From a checkpoint of a small transformer trained on Wikipedia.
Size: 16 layers, width 96, MLP 192 SwiGLU, vocabulary 1024, 1.72M parameters.
Architecture: learned positions, biases, untied embeddings.
Training: a variant of Muon for these matrices, 3224 steps.
Each number is 128 + 24 x the weight over its row's rms, rounded and kept within 0 to 255. Layers, rows and columns count from 0. Numbers have three digits each. The size before them is the row's rms in percent of the matrix's.

# layer 9 attention value, 96x96, rms 0.202, rows 0-40, columns 0-95
132:149103109067131120146132122155137126132078117096074084136121110123108107140120106114111124113158124102115112098144114112159148115127119107074129132096113104114105145156128116149129123113095083155126150177175095133128119126103135128096126159108148176143120120106141166196112131155129136107
116:147093121123088099165114122101079151174153102106110114098081128145139133112111107154138123105135130127126152130078147130134144181107153087177151096136108124131102133158157142114130124120137104128125109154137139088105141143117165113162091087109153102126121156116134139137152117137144062108
123:093129072125139135114111132078113170115139138132128085142083126117126099104124131110124138151138120131142162154124117158082079174141110129125146147157069095131166113163160120130100138137151123163108111130110146148074128116147162207124125136146117144132139116113143116108136130124135134159
114:127186085125128109144142101103127092149150119161093079150167107122126147082161138142103133142139141133152115116184132149111134127105126098138141165116095102156114159109123137095127088215127129105154119173165103139139135134116108134138109162125121156101133139128134127130122129112122098121
121:138159118128149110136113144132129132105124153113133118074090138175136157109135147127137083147142134105137155094142075129129119131157124159172100138141127167134097140161100132101130125127153090108146101101130165099113112130158089138134089093122076141160134149067149154087108118111122104123
116:141129123107110132084120095146122075152162102159098120112184161132135121149134125129088094091160117112118115123148118145162125165155136151126110135134125127099147134152156108123132164065119158127127128120093093122154131120178156131133093109135145181113112163135088136109101097137092123110
118:121155101112084088095142123115125086120129143115121107098163112140117108136077108082089159166126181143104146102134125119088138110122135140138134084109154175072111139110116090125150119105153136152138134089128124123112136128091123168103133111149127092085127116109151105110111121144148097139
116:159089116166153120099145105108128112143071128166127127143127127131122138134124114151126127113113130104103127117120123088157134120128162137119109153076079088097110120097123139092066176130118116094159121119092156107175126129136162145149130116146136116120123094125157065115148142134160149154
128:105135144162113101135152143065127153119101098125133124117129148166130117162124111129140088149126185157128129109100136153122129153147086105152113086104100170142153135113109145172138117179131128120115159117075149143148132119123126130125122169160145178180143147122143141103149118117105094121
123:172116096131060133110112131143129131111135118135152092148133137127099123133144132137136111110171080122114110104134137156160135108154135115119147129115122108133087131118147192146123144098133125096155100130149122092114105137106119141089119133166124099192127127137139126151157162167134186073
117:107073087101137109135130104122152126122095127133123153118155090133131120144174187129124154140075116126132143112144133140130145131144146091131085113104118128179180141132137102159153121113144119149147134186126110122143117115121097155138119103109111100177191107140100123110134116161140098132
120:152094099069150085130118127141170105123148147114144137130096101133196147116114046143108107106098116092111118155139134114127094143149097190150134145109146090106119116114135142136171144136144144096142147148151117139134108155111114128141124137151114141154132144149134119097151129140166135119
117:152074109136071134147133099161140156099126117134099124081099117144103153093102121139115154097098136085132121125161133142150100083104146118126151144141099127165131103092135133124099126092144151142117138133131172142131146201123111148134128127138106164104129147132116119170150144141091146092
120:127157092114117098158127103147115111138157095179168146105109142153120128153118094109133103139149130101138110115137112106112167074116158165148098096161130133160147122167137132127145105164118141158125144112104151170100095091137181139138145117094144090145131108138130130131152125074155126153
118:162156169126147102148124127106180138185136135144112087106149122087125140144141103161181155119131132121155119148156089132132110119126151112093137097143137097098148107164124150115155173115179104158117153103128091141145135125112116102112114139166118118117135148108139107172131128121159129076
116:103152100142140138092125070135117203133120086122157132111122128149180155156139090118109111136096143157155092130129121130104139114126161102111149103110174113131141123131115124113132122174127141144128089127145167135139126092138127085149151108175098139094123106104129169138093162147121119133
122:110096127121174148090123099080121099100130167126149122122170155132152121127159094140133154138124125116131131116120150088161151143114078106130124110152114132198117101131111191121128105096138166152091099103143116122130162148103116142152116122149116127113115138154176156110090111108154118139
112:154151118154112132185133086137139139129104170134125122136130157150133147120126130118119131125174124144120123149118122143165135136165090113167161113157166136124119124073170152153135147102121155110134137171159107120161094130171121146117113129156131092099109092121139139185146073135174130148
147:130125121105156103110118133107123121130166115135126129086107175127134119109098195110152113183117153157129080142099160108105112138111143150165110118130142169146160126083104126085090156138089149140108126152132146091113118084144107139116142147103136137095115146124162137078128119128164120142
110:145108130093097123127127124102109118106110115097148131109125111126132112133170108179113115158118080174114130099136113147116134095137096096123106162132128128122116127118151112106137162150139147179129113115094101105141088143100130111119093158102150130041117114163103124109164140081102136109
121:169167151104104155109132104152112135113144155123094108147093106101190131118110131143130167122105173100147112115162145156150154138112074103115120102133099132105150158100124108154106120121092116146131117120129135110160079119142160091151105066121133115146141119152126132124159134161148143093
121:160128132128158115183080190130114126103108115128162091125143148168163148138145123121118109108154128108092133164155118120160102110118123083122118098137118135131127135127166110110088157108138120158181152133122125172137169151143132103130125102130126156148115132171166091117120139160098164116
132:065114128149101137129086151077141109133152102134095152103160116163151100078126138123116083136133163141186122147151113122091150130123129168111141133123135154121123118104143094129134122107131140151107131178122173101127116098109126099152135157139121120159119127112137127157107142078141130184
121:126151124103127146114115115136057154153121119148100145162124135111113123135161110159108096156102140116128148136133103091083120150123158121123099075160138144110140187109115142087115144097079126138109112117112139142117103153111108178142112174141090108165139149154106151147115141096105126146
120:125118169084142129123184084115091161138113125129120136151119131165150160122064136128133087153140121160147123139154101142089111148117128148131071138136136088168125123134138121142125091123146170137113122109112148108139123161090162128114135141107138114145093126122118096151081139183110099127
120:159166132147140101139093104123166086116127097102092124125124110107114111174118140138145134129127108112124123168127166131118093082141089119144163118098112084134119097120117145134152128099120135141155099087113179128154129142128154153164128100096095136166100090135063142155114107130125119109
116:153158142127120119145156082140137099106133113126157127144121142128172088121068124136124111140132121115148169103147113120162151158125167098109123163119145147133127112062108139091128108101124086132160120153064132158101147118123137101095143132083101127133116078113148144160132098126129151122
120:118126133126124143118155166135119087136084131144159129140103161087142128139102124197169097093124141146114170101157168145102112082118114186119130113139110125128135104107144119141121125147118106161127138162155113123148149156131169126155106092135119138094148095123160154153113101144113155087
123:122121145176133100154107160123111155145141130124153104087161113115175116086119109094105122163129120147097107121098133144087154144146164130127103120141132125159179150137079126123133109118131122106145131126128159109167120142140149179092124117105126127106132147144107155141065103071159158126
142:156099111138137137136129136131146176124115152119141122173198135126130109153157100128123126065115095102078111114178135117134103104112149118128142142140116125063150114111138166170132101107110099162130126155147124134119106133105154108138108158123133123132095113101102109127142099139120117065
116:156134154134152102122101100125154108089116117098110119144137116138101110142105162123111069136123140128122139158122121115170117112087143122072157153156124128127155138151155126122129123132091166122164130112133094118150106162049134106115127088131086101117132137154118155099172131127159085145
119:127141162117138114175163095136140100127128099129117118111154125114142089120202111079121104088107094121100110130107123134120127141090086152109080153098104119092126135148110110136132110141146113126099128092128165115085135136161091137167131136113127090091129116145136139129164121152139173106
082:114146128148090095129106145140122102130101141090101091140120141150094117145109159099170079148114164122119080122150125132136087112136122101164124097120098126129120105155150125133105139187174137185120107152112105118125124112123130126077068113115118116143163119110134120155139160105101142117
099:108147117140101089116159099154118099116113170126094128149122132107098099109079186126129116121108111160153116097118163136141084104110100142115159167109125107149124120133131113123131144077125136127107102147136085136128143127137125086102099138118141127125148114109100173193099153125136181102
083:146179118155123148142121124109117101161141104141131118118128117157144119098118132165147165099146135131116158133106135130149113107162126083139076111059110134117128152180093115113109155123106174087145134117096144166155129125143130083126130150131119174119110113146129140140140127150102165069
086:137145159197137132098161101140134139169094127127165111106141122144123109121124121139134152113150121118147130109093113078132132130143152102139151155134118111142140094158156163105074081105130118140116064086133152113163149134119135113106114095116127100076128143090138159128140161149107127102
087:139152150136144077063145100117171071103112134112128104128059095128103125098106123169182104147125106143125139131101112109118154104109105140103116119091102136108123145140129121100134132105097129140132103149141101153123125161103108113137094102110145141079126128125150165162154147127133150137
102:107136129144124081130086151171143131158140110103093120119117100156123132162120097167135110108132136113140102106139136118136099130103129098099069106120142141094129182144142113118114177100130144131153138101166142125105155151147109100094105117121135137170163133089119190147108119149143171112
084:099143139164088100137090159107129126145182142106179129128125109081129094117120107114113114110095069144108135119126158111118127085162119143148106167084130132132144113158134134142138136092119113132121107093126095152127146145127081117085123177088148137160122121112134154163121143149106142104
094:151179135133127097152096120088140124092159110140149121108122154109087114127117113142164121150100116126123151160151213105118111067100163115139107159139123097096136128108139096106177140129150112112123114126158114138138124136102146103075171124125124136099127095152121130137096145113125114137
090:128125153115130110133121121075143122154105132142088135123146123143105101100154124125136115138120159118103127143171158081138169118109134164122086095106137158084088136123161124120130092098139122159108117147154118133134145149110098145172106175176154142147159079120139122101094108138160094157
# layer 9 attention output (transposed), 96x96, rms 0.335, rows 0-39, columns 0-95
137:148114150154098153120151170129163123142121153097101150120149153139156147139146151147180152123103105155123131157053123184163099101116147137134124117123118151121133107138136115135148134141142179108119101124098142147177163113135157102114105095101185135112139142127161154113138119136119092115
120:155115097111150146136108084126123106120096126109137115143182103103125102137157192145150120088122119150092097141144112092138148097152096119158130092179131131085156136104116141171128108065096143147129134132106141137129123126125132144122155125091185153135135117129125114113149133113143175123
134:140140132124113125109106112136136167142117159124120119133162099117196145142148119150120134106141106126156108129173149128108138153148128129116075093137099116078136156105117098127141097109096146152113146126130123122132094107105065083189147153128127146134098159109102146142092162102101110100
119:127093171136117152084129163151137186144170101113160150093100098153128067141145149102156111131115118163111119117082121144091162119082108143100100103111137165119161128167180113117120161128107155147125134138145127140099142146129146125130152099119104132129118146102104104148122137141136133107
124:091116117095143140123109120156112129133143149166139118155147152106156124119153082157127093106124131121095078113099157103113135106119097127132160107104146117127139116123122137103172132147155153115099135168157103143116116119098111095130185131106143123144124101218127137145143168121146154166
128:119163107124120096132135155108138126138052114099143139138111148113110118092102099125186136104141125117138147111111058107084117106128150105152124107158126120137127124119124134125137197162145140147101144173159122119133146150119140131125135182104121168116112139102158120128183134130105120131
124:144095149137145174126114156161113109168149169120098113126148157123104146076168135118161118133136098131114120154162105094142167144122113127097118179138123122116130128143133162125116122149088145077117147180137103095122112130179146140141094178132135117108093120152158149119117146115100154126
126:144138110081116139115132161131079143090155154118117131141080159127124101144105136142126138121122114073144078149150087165112117148159127124152206104146096106166140134156128124151149110125131121137123123156125143154091134139150112164128118095136101133129126132106144143130121113077082137087
133:122160123154130168124121109127137175116160117133140135144135111134136174098167112084142143110147055107112115111101111128131091121177147158124085129187163079134112121167105119132110129105099114121125117128119152134100092144134120147114175125123099144141120110175130146117106140137166104144
126:140153145098135120187146141106097127150164112106140127098142132138151132105128137173155135109078180122106136125161132110147104093116107105106155118136144090135123108135093096143135138148161122120136119140101162118177150130114150101151100066156125185125135123134141129168117075103132121129
126:119189179111108119099116116119142162129093133102158133131144140147123141146101109123089115134101113148127102135108135120130146157105156119116130131140163151124094152169092166059154121122080129109142118111125172156119157133162134161178157133114181112124108119127138133146122118128156163102
125:097156111134127107112165133091119111119165123153096085142120147115111125102128190164127134185172121139117137132096162145131158122096134093182107109139161123115132125127093121109147129109109112122092128161097110156081156099092142116131130117139120128133118105130147128185158113132109107089
128:125171101117106129110173155141135120140126152125156127140170155137113127150137145125129134126108148124141118126134129109131111177123075133130158126143163114102134115155169121147167143125135074163107106128117080088169131106100206092118130081091116134131119182102132137103113115125137126129
127:110113154141147081112120137109096119150129117112093135135130129077124146133166139077137138113147132118133104089136129109130149144166129151145151151132088138119102141087139146097138120106102144128103140157153167113104131211128100106133154126148121095102112151142068144126134088158170113145
120:091106109167110161145150115172102142125147119138133176141139106161090112138124123135099133117196150122142147158111152107165132132128142120128139099183116111112114138126140119134120137158114133057134115134161174129146123147100149111108124113113146140070146124123122090148120136160078156152
123:134140146118135164147125136166140170130133153138153122142121118124098157125173112127111125111143119147089140108158156084141094180111154124112140110160115120160124105068157136129115120105129145110096134092143097146057118135151118116117158129136152110127181140104106117096188097124133120101
127:119152121154126120162127145141109155150112117167085100099075118130115128140106113119083140103136136143124105122129097137150138085148145128113121122087129098112117154117153134146126145128063104103119104137089108139145119076105189133153150189125122139132158117125097083122142132108164150093
119:122125138103141135139084167118125073122153101141135129110133123153122109120177120154095186146140157106138124136110123098146122113123135140088100109140103123130130178166100129095133147119118128183163134129117127142129160121115140093141091114127123163141156166170132090083178106107088116120
153:119159120121122136128110094139099109134118151167133132111138114086116090107125125096119132112081102148114141090155101100133115090115134117132095159116161146137095144130147097132184094125105160153159131125121105160082083129115072131130120182137133095088113135139068136115142118146113140130
119:148109140173129147118101127137146106154105125129169115140103166137128110111104139101134156132125120114128108152098134121157111138072127082151140140129140077175124147105160105152106121093078166143167128123174151112112145106113129116132097128132100147131078144118153122183129145117183135152
124:176141155109096108117148127113164122112136130117102142133117137124114060148150135138125145138138121098099106145110146082151117125159179162132148124126150125166091103122113097126137130098149126124161154194148093097167126106150107117111126126105169131133151082075094116132095133116132134127
129:124120079133088082130095121139102134122098116119091159106164117159153142128114108158132130133159133107158135125087131113114110141117137146123121144105124126141133150155125137203153107111141175136107088158142117089091154156140169137114115075136127140169159099112145112176133090132128125137
144:093099123112183118113157104141109143158147128144141128097135133061144145159143140105138167116121097166114122127152102117136142149119156131129092103144115133145086135143145172099128131143143136158128131087184113132069123119103089153124111158082118114120134156162123131126099076112125144136
125:128110137166159131159131175180127131129119129129155100117133122157134109129092167132124095082126135146133094110160123100109150146120167168136119160146113132129132133142115098102156104099135132120099104101146146107172135099132067091085176166133106135123110108094156139151160090124134146138
132:159117058126140096080110149093141155159143138112137136121139081114112142145152117101105132160100119136106097116176135136107102148128159081129151107147110178096100113127182118131112136121105104115126141147115146126146159098103084128129101129137114099149157113136179128126162140131144122161
126:140139089117121128134168168138157163125115132155128130132131131154148135121113146114155118127101183106130160139136117113140181101140137181149152096148147136167108141140132189130110080138119098140160156128160116152132166149109127094146109114147147167157135123142111124141143178157134071110
123:131111098144116157106140187084091097118080109112120121130121135119098134134162141135116124085123145118132111149112154128106150138125126139125122123133120088140115133192141115163130108118219131115113125126154122141126130138139140137174105144156151091104186151150119136136116134096165089109
126:184122106099084135117143110124128130141168122116086126134105124173127127120112137127162181128155151103160122123105094163104154168114156127065144150124153125118101122107107102159142123134150099127131119124140102105124108125102141118121106102140176112127134163128133121113165172147171188128
134:096139119111144115080157112147151076144150124144153176103078096127143155148109136123113159067123083143144093110147130069128128135119091135132102157116116139103118129132140151127105108132136152098147149126133141156083088123123111087170150138129118133168127098117137131099145103168122130116
145:176123143091073115140135170121115131122129124119136146102113151171115150158106133128165111140174152124146148163139138140149138098143129107134081153099160073119152109128147134123160130098117114104099134125156128123179156135115128134102105046113122138099147112132180114113148120126127115114
126:152122114111114142153132160127139142180140086146106149124151129070171076154129114117120109135122122128184146114104160138154151127152106105149149116119161111129121108155126127105127096103121128100131124103149131148140157132168164153111113216153132113145125122116130109170174110115122122149
125:136160132160143157123150171114094135074122087081111132129095122105123160137054140134125133126113121128178123122117155112134137112088134116143141105132122124146143120098136110096083129108111161135152120165128064119154109164115111138148147102133121083143103112186124117123110118124108139157
077:166107122108158135105121152115152131125138110163134104139093103119099151116126128148135120134126117091167194155079129134111136118066139125102131155151137124120151109113100103081144080104160119111130133114117123156176152138125160128171113125198162155103111137127130145107116120152144156128
080:173117129132125129148107129104136156134125059122137125135157147167158115151141124181165108138184152072146111146142144166124123136134117096132110089157107101122154106123120134168179131129126123131095108162147140109141150152105156129134139086124123142095146080136132081129154122148159132124
081:124155134112107090136101115090080123134114116131124137068150154143127145186146130094114119165079103109109129150148129147112142131113121146124158136118169096089119107126125154127125103148145099111147164107150132123128158125093099111127173125168172110118138135093166107170127153096109099149
071:103151132125083095107128121137124112089133114144104115172166187139136135101110158127128127137156100133131152136100113145124127124080139114132129170116160130137101078153093104137179126122112150138141136099128119125151131176076105125097155143133177148142130124149111071141131121180120149117
074:091114115109122136110100159083155157124103141116139117126189201170122184136141138124132123105134148157161139117115133125157111107121103128133109135141136143144142153119163157119134116138142139163150136118104132131167134133109168125131116062101137136131135120102144082110160146126144140059
088:155152156108148134132115112087135157129145177123145165131123135126127121108150133110128146167127141099140145160113155154133130110166102121115128081120123027121120104133153112140141128156132110126146145131110122102172162131111162125182104128140102148121140130099137060138098116099103139126
076:133146146149131172151135133105075132119087132108085134125153127193153118113149168119107111174142140105163112177124120128153111150136160126153170122152114132155117120138118129165158146110146133127136172152138094118130099102159139148128134130163185099101145128079136116167154112117127136124
084:133133146114133153094111115112124154143097137040135140147151091129145171096154113117142140185139141093153117121143071115170120144107124116148160104109147124119154112143118139147156139135143108146142108098108124117121185096111134157166139180122148099131160120146122121106132107147143154151
# layer 9 attention query, 96x96, rms 0.208, rows 32-63, columns 0-95
109:092139139122130119136136127115122176118107136145132140166090135099148105109129098104136158156124158113133138112153147201136119094151065108135116136120109178115108135127138099113151101082124125116130138129110155119158170167122131134088140158103152112152173156141156110152151149084147154146
103:124111117127099135127131126167137123163137123137134131136127154142127127127112144157108174109091134162171143131130094129126078088084189120129119111152145089143117136116143154165129089131152162144112153082162113103145111133108191145104120101122160103091111111131119090133160120178146138114
109:154104141141114127081092137142127090162129122108115088117131156146141115156107159171111154115140068153142140118109140060110131124066182143189093108115114118137123122098130145110101148125119124139139121132127110151122097135130149078128150106123143111135126079118097129100129107151131118128
117:114162160067130067161154092138115153173156133119151175129113115146150105084118141115141143110112111139147122160145126137120101123152108112127126138115181180121097133138134142115134105141118163163116171109147111104146122137122123155156127092088161151099165115111137132134120103096097117136
102:130092143127094095079115133149115119138169153145120093092138149139192116126114150143119126126141138122079103145177095134159152133162129103115111160114099116164163080137145128109122098149120119161123076119109156139116100147108129103145112166142124069148132095129114126118119143109101111130
093:123134124127145114111179086129103140157114163121104110139127152149144123141120141141127149100107086125137143130131111133112074142152159100153130111091165183120122115105136143100094150143189172173113175129114128132147090118109110138152102090102104135150125088100132141079123134143100133136
109:119099114162126138126157128137124125096128165109131137123121123073145130111118183132120093112136108093121102129118125143111136097089120083107123147120117150120141161142134119111170140128128127141096133146147147117092128172173095162141059111139099164124057136139102131102129176145147103126
106:159107116110054089163118133144131138153120141148164127112121121106164132136137147121144143134144126105122141137127120129092167134054119073173111058103131126116126144143124147154129114102124131119119109148145148120103151121081091112137124120137057128098148128125144145130091133137109123142
109:130103092107155123086114168137135127138111106147105085123118105135112093117132131155136144119131128119095170136112154121056144138127105154134142142123114085141088101098112123146124156128130153115116088156157154154138117170172114134041112130131117150118127141103117155123172115104133105115
078:134101108105143120150093107128149106129131088143145116144125099099128130110111142109144127137083130088074133176119151142141135078113148121111139127179120100091149100112158134141125125089132085095109117126123199146123121139137106117101064082147126111131113139124098124162130145164123126097
106:136157138088114171155114144193118127126134115099147146172090136094157106129127119137156178128112121137167155123124129166122131126109127115131106117161161134153092168158053122110113124125136115121094107136124102139149119148118142130140138097150141103114116143173144095156151161120178106131
114:161131144134111153130131135131072117114114136076134154098121139125156123127124116099161108070137123145160125191118117140123139164166132108126122152119117109138149089125159133130114136113125114097114139102104098142136063119103178106158169091116160093142105147153132187131139135105123142129
090:146155122111135173112162092134147153072145149118147166148114126104164137116124126091143155093132102086118127144167149100155121155163145137110145096150132133108110142176060139121115128118133133122133165120121109107092113131089131125168175145126109094134107119130102116124146119156130182111
091:112103122102125086101104094187132121174137143141149107162092136116149105139124147145122103155136124151158152119111117135134172123113108135156119121126150156146143111136081139095141121135112116131111153090141124138142108179136120092132110090129117143108159088126096128113136120063071082105
103:151134118130113106116098122145089118133144143109099145103150126098146127126157117128136168137151089120111117138158133063114159120083119107146147133141067154173134111113102142112100155136152078102129114164095135142126115123130098114155127113154112136164112116070097158142099140099100083124
088:094120116121184103087162127140147094122137152140139113109115130117143112130155126131103080147142128120142144137135122126125093084111159067146148115111112165114162090109155163128121132125145144116116141097156120136136140148193121120095125115138175136150153090105136142169128112166076136093
084:132143083120104123127116138152139140162173121133130144145119120137146138146119158184121119115113115183124172158102118130124163132114143167120120143126115076131124107166145154154106118127112129142150080148119114149105108107124134122088164082123129143122130125130113109105159090209175118098
084:120121122111092128188154178158125141110123117136157148125165143135116144103127137139102125151131148126103103129089110152073114122083141095099141117143148149129143154150153095158137123128138137096129087156117102126129146137131152151075072088098104130095139097129157174116126160152143134101
086:123147107155081132093143132110070127095128167107102132133108139122091165109129134136111158094120115132140112088125096099117127119133185114093100092145159169148121138110096136123104141156127120139177119140151134118118101089113132137104091134088146115129061124114128118099131158134106107160
103:077121126133100125086189088129113168086159136147124144094118111115128143087143156113103206119139091092131102100143085147097126112117131133106111123135135150135108145142128116134137131151135109120139176104135143117089128148124113155137120163115123136111112130104123119081089155137178129131
143:147160118095173102144143163177123127119113121123112157108130102107127127073129142109131138098103143095140100150099124086118115112161133107092172122194105142153137116125131143140114135126131154116130144112139115136149150133125115153130108110144173177113110131070137136151115083084122111077
090:159145108138169116137125125160111096137125128126122139121099084129142142157184124102168126093106137110130109135117101133141131165140148079137149131123158099106135120108123150124125152111119124125088116169127101129128143103077133139174176113172103103160126178116094141118165103174108164146
130:138116079152135137068090131125125101104117119147126090116124132105099089120151159126127143122129118104127144123141129144085106110071135154135101121148116124146134128065101113096115187125101119126162077131108135161100149157168105111109146163118109124150129115108137188137133132100125106147
127:097132172085111112133145151123121169092128133111157142118125138093183119119100108100138132110137142111146121143171145147108134145170100120140102138122139121125118120138150124156112087133148142117091088109153137121149094165151132167093149151092138111124162096188170126148136142119160179107
080:151104121149149134074101150121125135103141104162106098150117082158186124132104142151138112127150156116112134118098129134158127095159093130098113134106099106119136103180088116135122108105091100108151103155138113120097153107135165119097121154160123102116100125098091118127146073128148160107
099:159088157162114133152099132187117141141103144174121146119108136144169058104128115144127125146129108135063155148140147082111107127098113129122102124121110087136127133145148153148160101144113087125104068139126118070118112157149118140130121132159138106113116133135142116127165116137133123152
080:087123101106121128106161134065140115128136140152119107119153126195090133119125113124111120126127174127109134135141088132071109147134108117133134136113171162091102124148158135149138145168117137144114138136126145156161102110136097157072127115130160176131133142149156142120142180172123112151
110:096108126123117121165166117121138156151103135153128126161145116155115128108120127141113100129128138146093170161127168175091145114159092123121114135101118162092107106119157128134170110120115116119110150138157137124169084126128129150084114072069141154129146157115129151108103176131078112128
108:132114119080157156111086119086139142128141088119109176126127082094130121116143118089148165134100102069135112115142116117121116133123137114107139110139115110084080141120110121132121135139125116083129124127163138123143136135100145161137159178128092123109110165138128136127122123158176202141
138:163122110144104120153097125058121115132115122113112122136138127141106154124102103098046105105156115101178121114103135100145082091104139130142136077113109091092117151155115113139166134121110118138114137113148146134115113131106161114174143133162130143101103151159105129105121105156147147109
093:124084153158163088124129152150180107127142150123105128119144114131112116123087119137131092109135131144139172143071152133120094098106126102123142177102144127119181090101182146125148138111112141164127117126132126149148109137176101107084121086148158139149147151132109141121132154095120131097
090:118155137121129142082124096127116142103143112116178135083136131088144100118166126141105159126161104132117132112184112111149099170136139115120128125139120104150148116124098092111123135119138104083147092119097121178104118169112146125168143180101132067139118085127134172136137112111122125146
# layer 9 attention key, 96x96, rms 0.206, rows 32-63, columns 0-95
061:116124106132100127155144123135160104115142138110129116136098186108182151160134147073111120142112113157131185114097126125111118092128115106088126153134118145145119188103135128129139131092160149142137106129143146139187164102141161115124084157120096092110134147102135119134144105147079143121
063:121113101117109128182087120143107094061130133120095072125120137108132129069157153160145171094117124080134154126160102143125139134158150122115133087118172151091143112141090150163159100133116104105133174111107137118162122124107130119123134145118132132129144086142095144142135127131119138124
057:089122118108127096077134140105160118163079125141117131134134131149140104168109143161147131122110094155167086104144127155113087111086130135100137122130087138138102146103088101100108124119141103108105108140144163107125125135179091122102137107120092139128103138159105095129123091088175108128
065:099113081112158088148151128083163132116129109130142138125140153142149127122106142073144113108118096080122160077143151118125151101127140093116126125151149081138098139115142154119098138109142159127103109098153111136191088141131117112161145097133152137124093165150138129144161119138080111147
061:119162141114142121104096102110092139139131128153158163112121166139133109181134127108165161101161109131051125117170136172155127122136103122122152140122116117106099160102140158130112133127128072153156093156149136109180108113113134123130125179098120133095129150145134128104165129111112113145
060:146125136134089133150125165127135111170154155111138131159129131105122129170119144130131153148148096124108117067135116147127070163139122116086151101107106107125122110093144106119091111172127156119122165128139132147097116172153120080136093116148115163142080091128153163087135122123131138168
064:129112120158134168124135127095117133135141170140141105140097160162122113129102144141131087171142131085105124142164140129124104153124213119147096117105113163150129136126169142140146142149104171159082123118171150141153139140127094105072113107099110154125152156125154150124130143147123106112
054:170142122123111156132072107112107091161141148127151125119102087102141134102162104115128129107099136141099140161106093162135140114121112126151116119132129101157158112119137144149138194112165117191153113092092153145153151108097139109122112163158113140123128105080109122148123111138101156163
049:146138118119120111099118091119128168127117139133092100120138162140112113158117112120103158129158084116128170140144133111126132120151126138110140162141155126185107169109138097175157174131130083127130123145148150164151139157123096099138119125181128141165202148121145122080111116112154139127
061:156097118108136105151145140115095073166123131125123136129105117070174104135121092127107124143151126133139108164151113160148110118119149147114147113181164136087144119111125122139093129132140114151104134133167165156080124114172102116096115107127135139174071119113160171124138108126101128114
063:141130133105141130156114141131086155072092097138119111127127150158144135184111110142157129128143112128122142116151109122119121119138106155149141157182133125115104125099091112105117131107130120138127094218133151135157144122150134113122156133138141146108177189163093155156150122123138095157
054:142140122122154109105115138104111140124141138136115129127123160123162121134193166134124136066151179119156102077091118107094121101118100109133122073141102097092135131110115125137118106123116105093146120129098110140121129078111077149129052107111131148123108113132123123140096111125163133128
058:156108111154117125120142090126137120131089132132175139155150112082097168140124160134124166147153185128111116176146160134131135108122152121094120135096131167084115142099109104105099092139106119138119097144136121124060091096154145122119150146131103152130160131113134127098147123073129134151
046:132109078126113184119119150049161142115144133136129153159131147097115084127114150113130106102123102119130120161121151123163121129080118112152130125107110140143117138136147157140103121181133094084119137101116115143127115166154133136170109122149126106129132068118127146167071131136129159121
065:123148117112154121098120121131141140140125145126135156125149134108137155133145129107089115130126097114130151153127130159118140116042137122097124128136108109129101128098137097097130163110094124172150102075090159117171082124153119145117150097183159170128121134073140131165123157106099114124
062:103107134104141179105140124156113108149092147135136086105131174151147103130113146135098084163115165107096125148110126107080107113120158114146138097114087129107153117109149113129094122116134136099101123120150141119162093142163063113135106130139125117122118146136126140199147110093131151093
067:153131115136112069089139167136114146145113112173139154108154130129131147129125145149131089128095163144105105141126164137132157103134125158113149153130164169133119152168096159124116111145125143158120077127125113174131119095162135129126084159096112137151172172141112123112144156166141146173
056:106164145137085098113118132157121134203156127156115144131157156156118142110101184152124154148154141132130156123127102134126112142097113136094145158085111135135150111125106138135179131156146110142113133099133120170112140151129129160130051149136101128117135088109114111129096138090144160141
061:108129122158099112154118166140142127127141144081121120121111128146135188092136102114150148148056122161121116114114171131114122131110150087123136146119165111160096126126170116096150139132148140131155132118087141129161127115088136130081143132130159144126075145099122119125153133159064150148
062:141149144128123189139116130122157135099155085133140148112143135125118135112122136093158131114126102151099094098152116112083142138138164083119146088141115095178115115143184105131159110136110114114101144166105153124145128091100156134184181158119144132127134130167135120102145160139101129148
062:104152137124196092089108106148122148104121115120104161120138129143183118141119147093152137101157103172175134100140173160104083106121128128091104132133095130105091150120085144121176115129130118110123124137126132118128139119157137139165101137135142134135129122102175104119118109079095103115
066:112105151145158097113178126137120118087152154097107101121106129090150110133148109133095141139113134126122138125141105148134156106121143161145158141101169135119145168165144120129083146115109147129149120169118160097125133140107072122179164141101139093121173161119139124112096099077124121163
053:195153126100128146151167138116134096127180144128122120114121150113112072092086133117097081146105131128132142108149106154121094145096153121163102082091159137170144124135142122109127149122111127082122156121115132123118116146141123083155157085141089162125150119103137142146112146107128138152
061:134119150096129153121147091143119112164138120079141117094122062124104123141087127089152131112120135123144168118171161158123131124153111112156088088116136131110161110136118137114109141120124132108120145160128132080137102148122136088123150081142087155133082140123138101132160180105117125175
061:162108115123108128120116103107126099069127120154109134177116109139149087133100143123104133108125163110124146106131113112110149111123167127132121093133151109142139154107112133156141107131089107117078128138133112143124151122164086098114141117124068140100106155160101095130138068069162144097
056:145137152160154125126150113128153130109140140144114152124087129123163157163148143105100126094148158107067153115115092118135109136144136152142128120118140130132166154170146113104136131140151133156146061110129172088169116126124093119147155152159164116132099139145187168157139117116090138122
069:117146161115117094122110141134096133107123123131100109129191157134115116127117127159122138124121127063099154119139149105077136132131085127100154123147144133130125098126112148124172106161118110119152152116121129151183084140189116124070124095152146152118131153098119125148159157171147124149
050:092128116137152121091156132132115115180081125134119128133130089100117125097126125143147133163126139145146109154192188148108092121152161108085165135156116140100114096140133111116129112121146132120133142146153117138077094128152127103136122166123163116139151155071143125098123188111128122131
058:107114136075143095116118151081112147149104115126136150146131163156162120154166156159151167148130111101113130113109107183153140140127152130106144138132108122085083164098124120115118127125081149131154120107128145100175098125114112163123146104140134152143103125162132134093162081141155088130
057:166126125135131171166098123082107100112113090143125151159129105110134132085100165089148151105163155105133171150138133137147113161117163132121098093129149141128093103121095138136142142147122134146124105098160083145146105115152127093135086128141151084115145110095086174124135145138098138111
066:124151149090150124107158185130153086154100151145117168152159113129122120108110137120133143129110131158147167118128119116153157117093119122166139143139154155105170141124153139120113189126138112121149124140109125150162117121154131120129167109136131145140078180180128179113144130112166155085
055:143105133129151159143156109113154175144146095141127069102126137127131158124129147133157149138141174146143140132087109085137108140149125151118148130117138171142115085124133070141133121116157135125107092131168143151114116157118143116167126131105173050125139138135147158083134121149161148111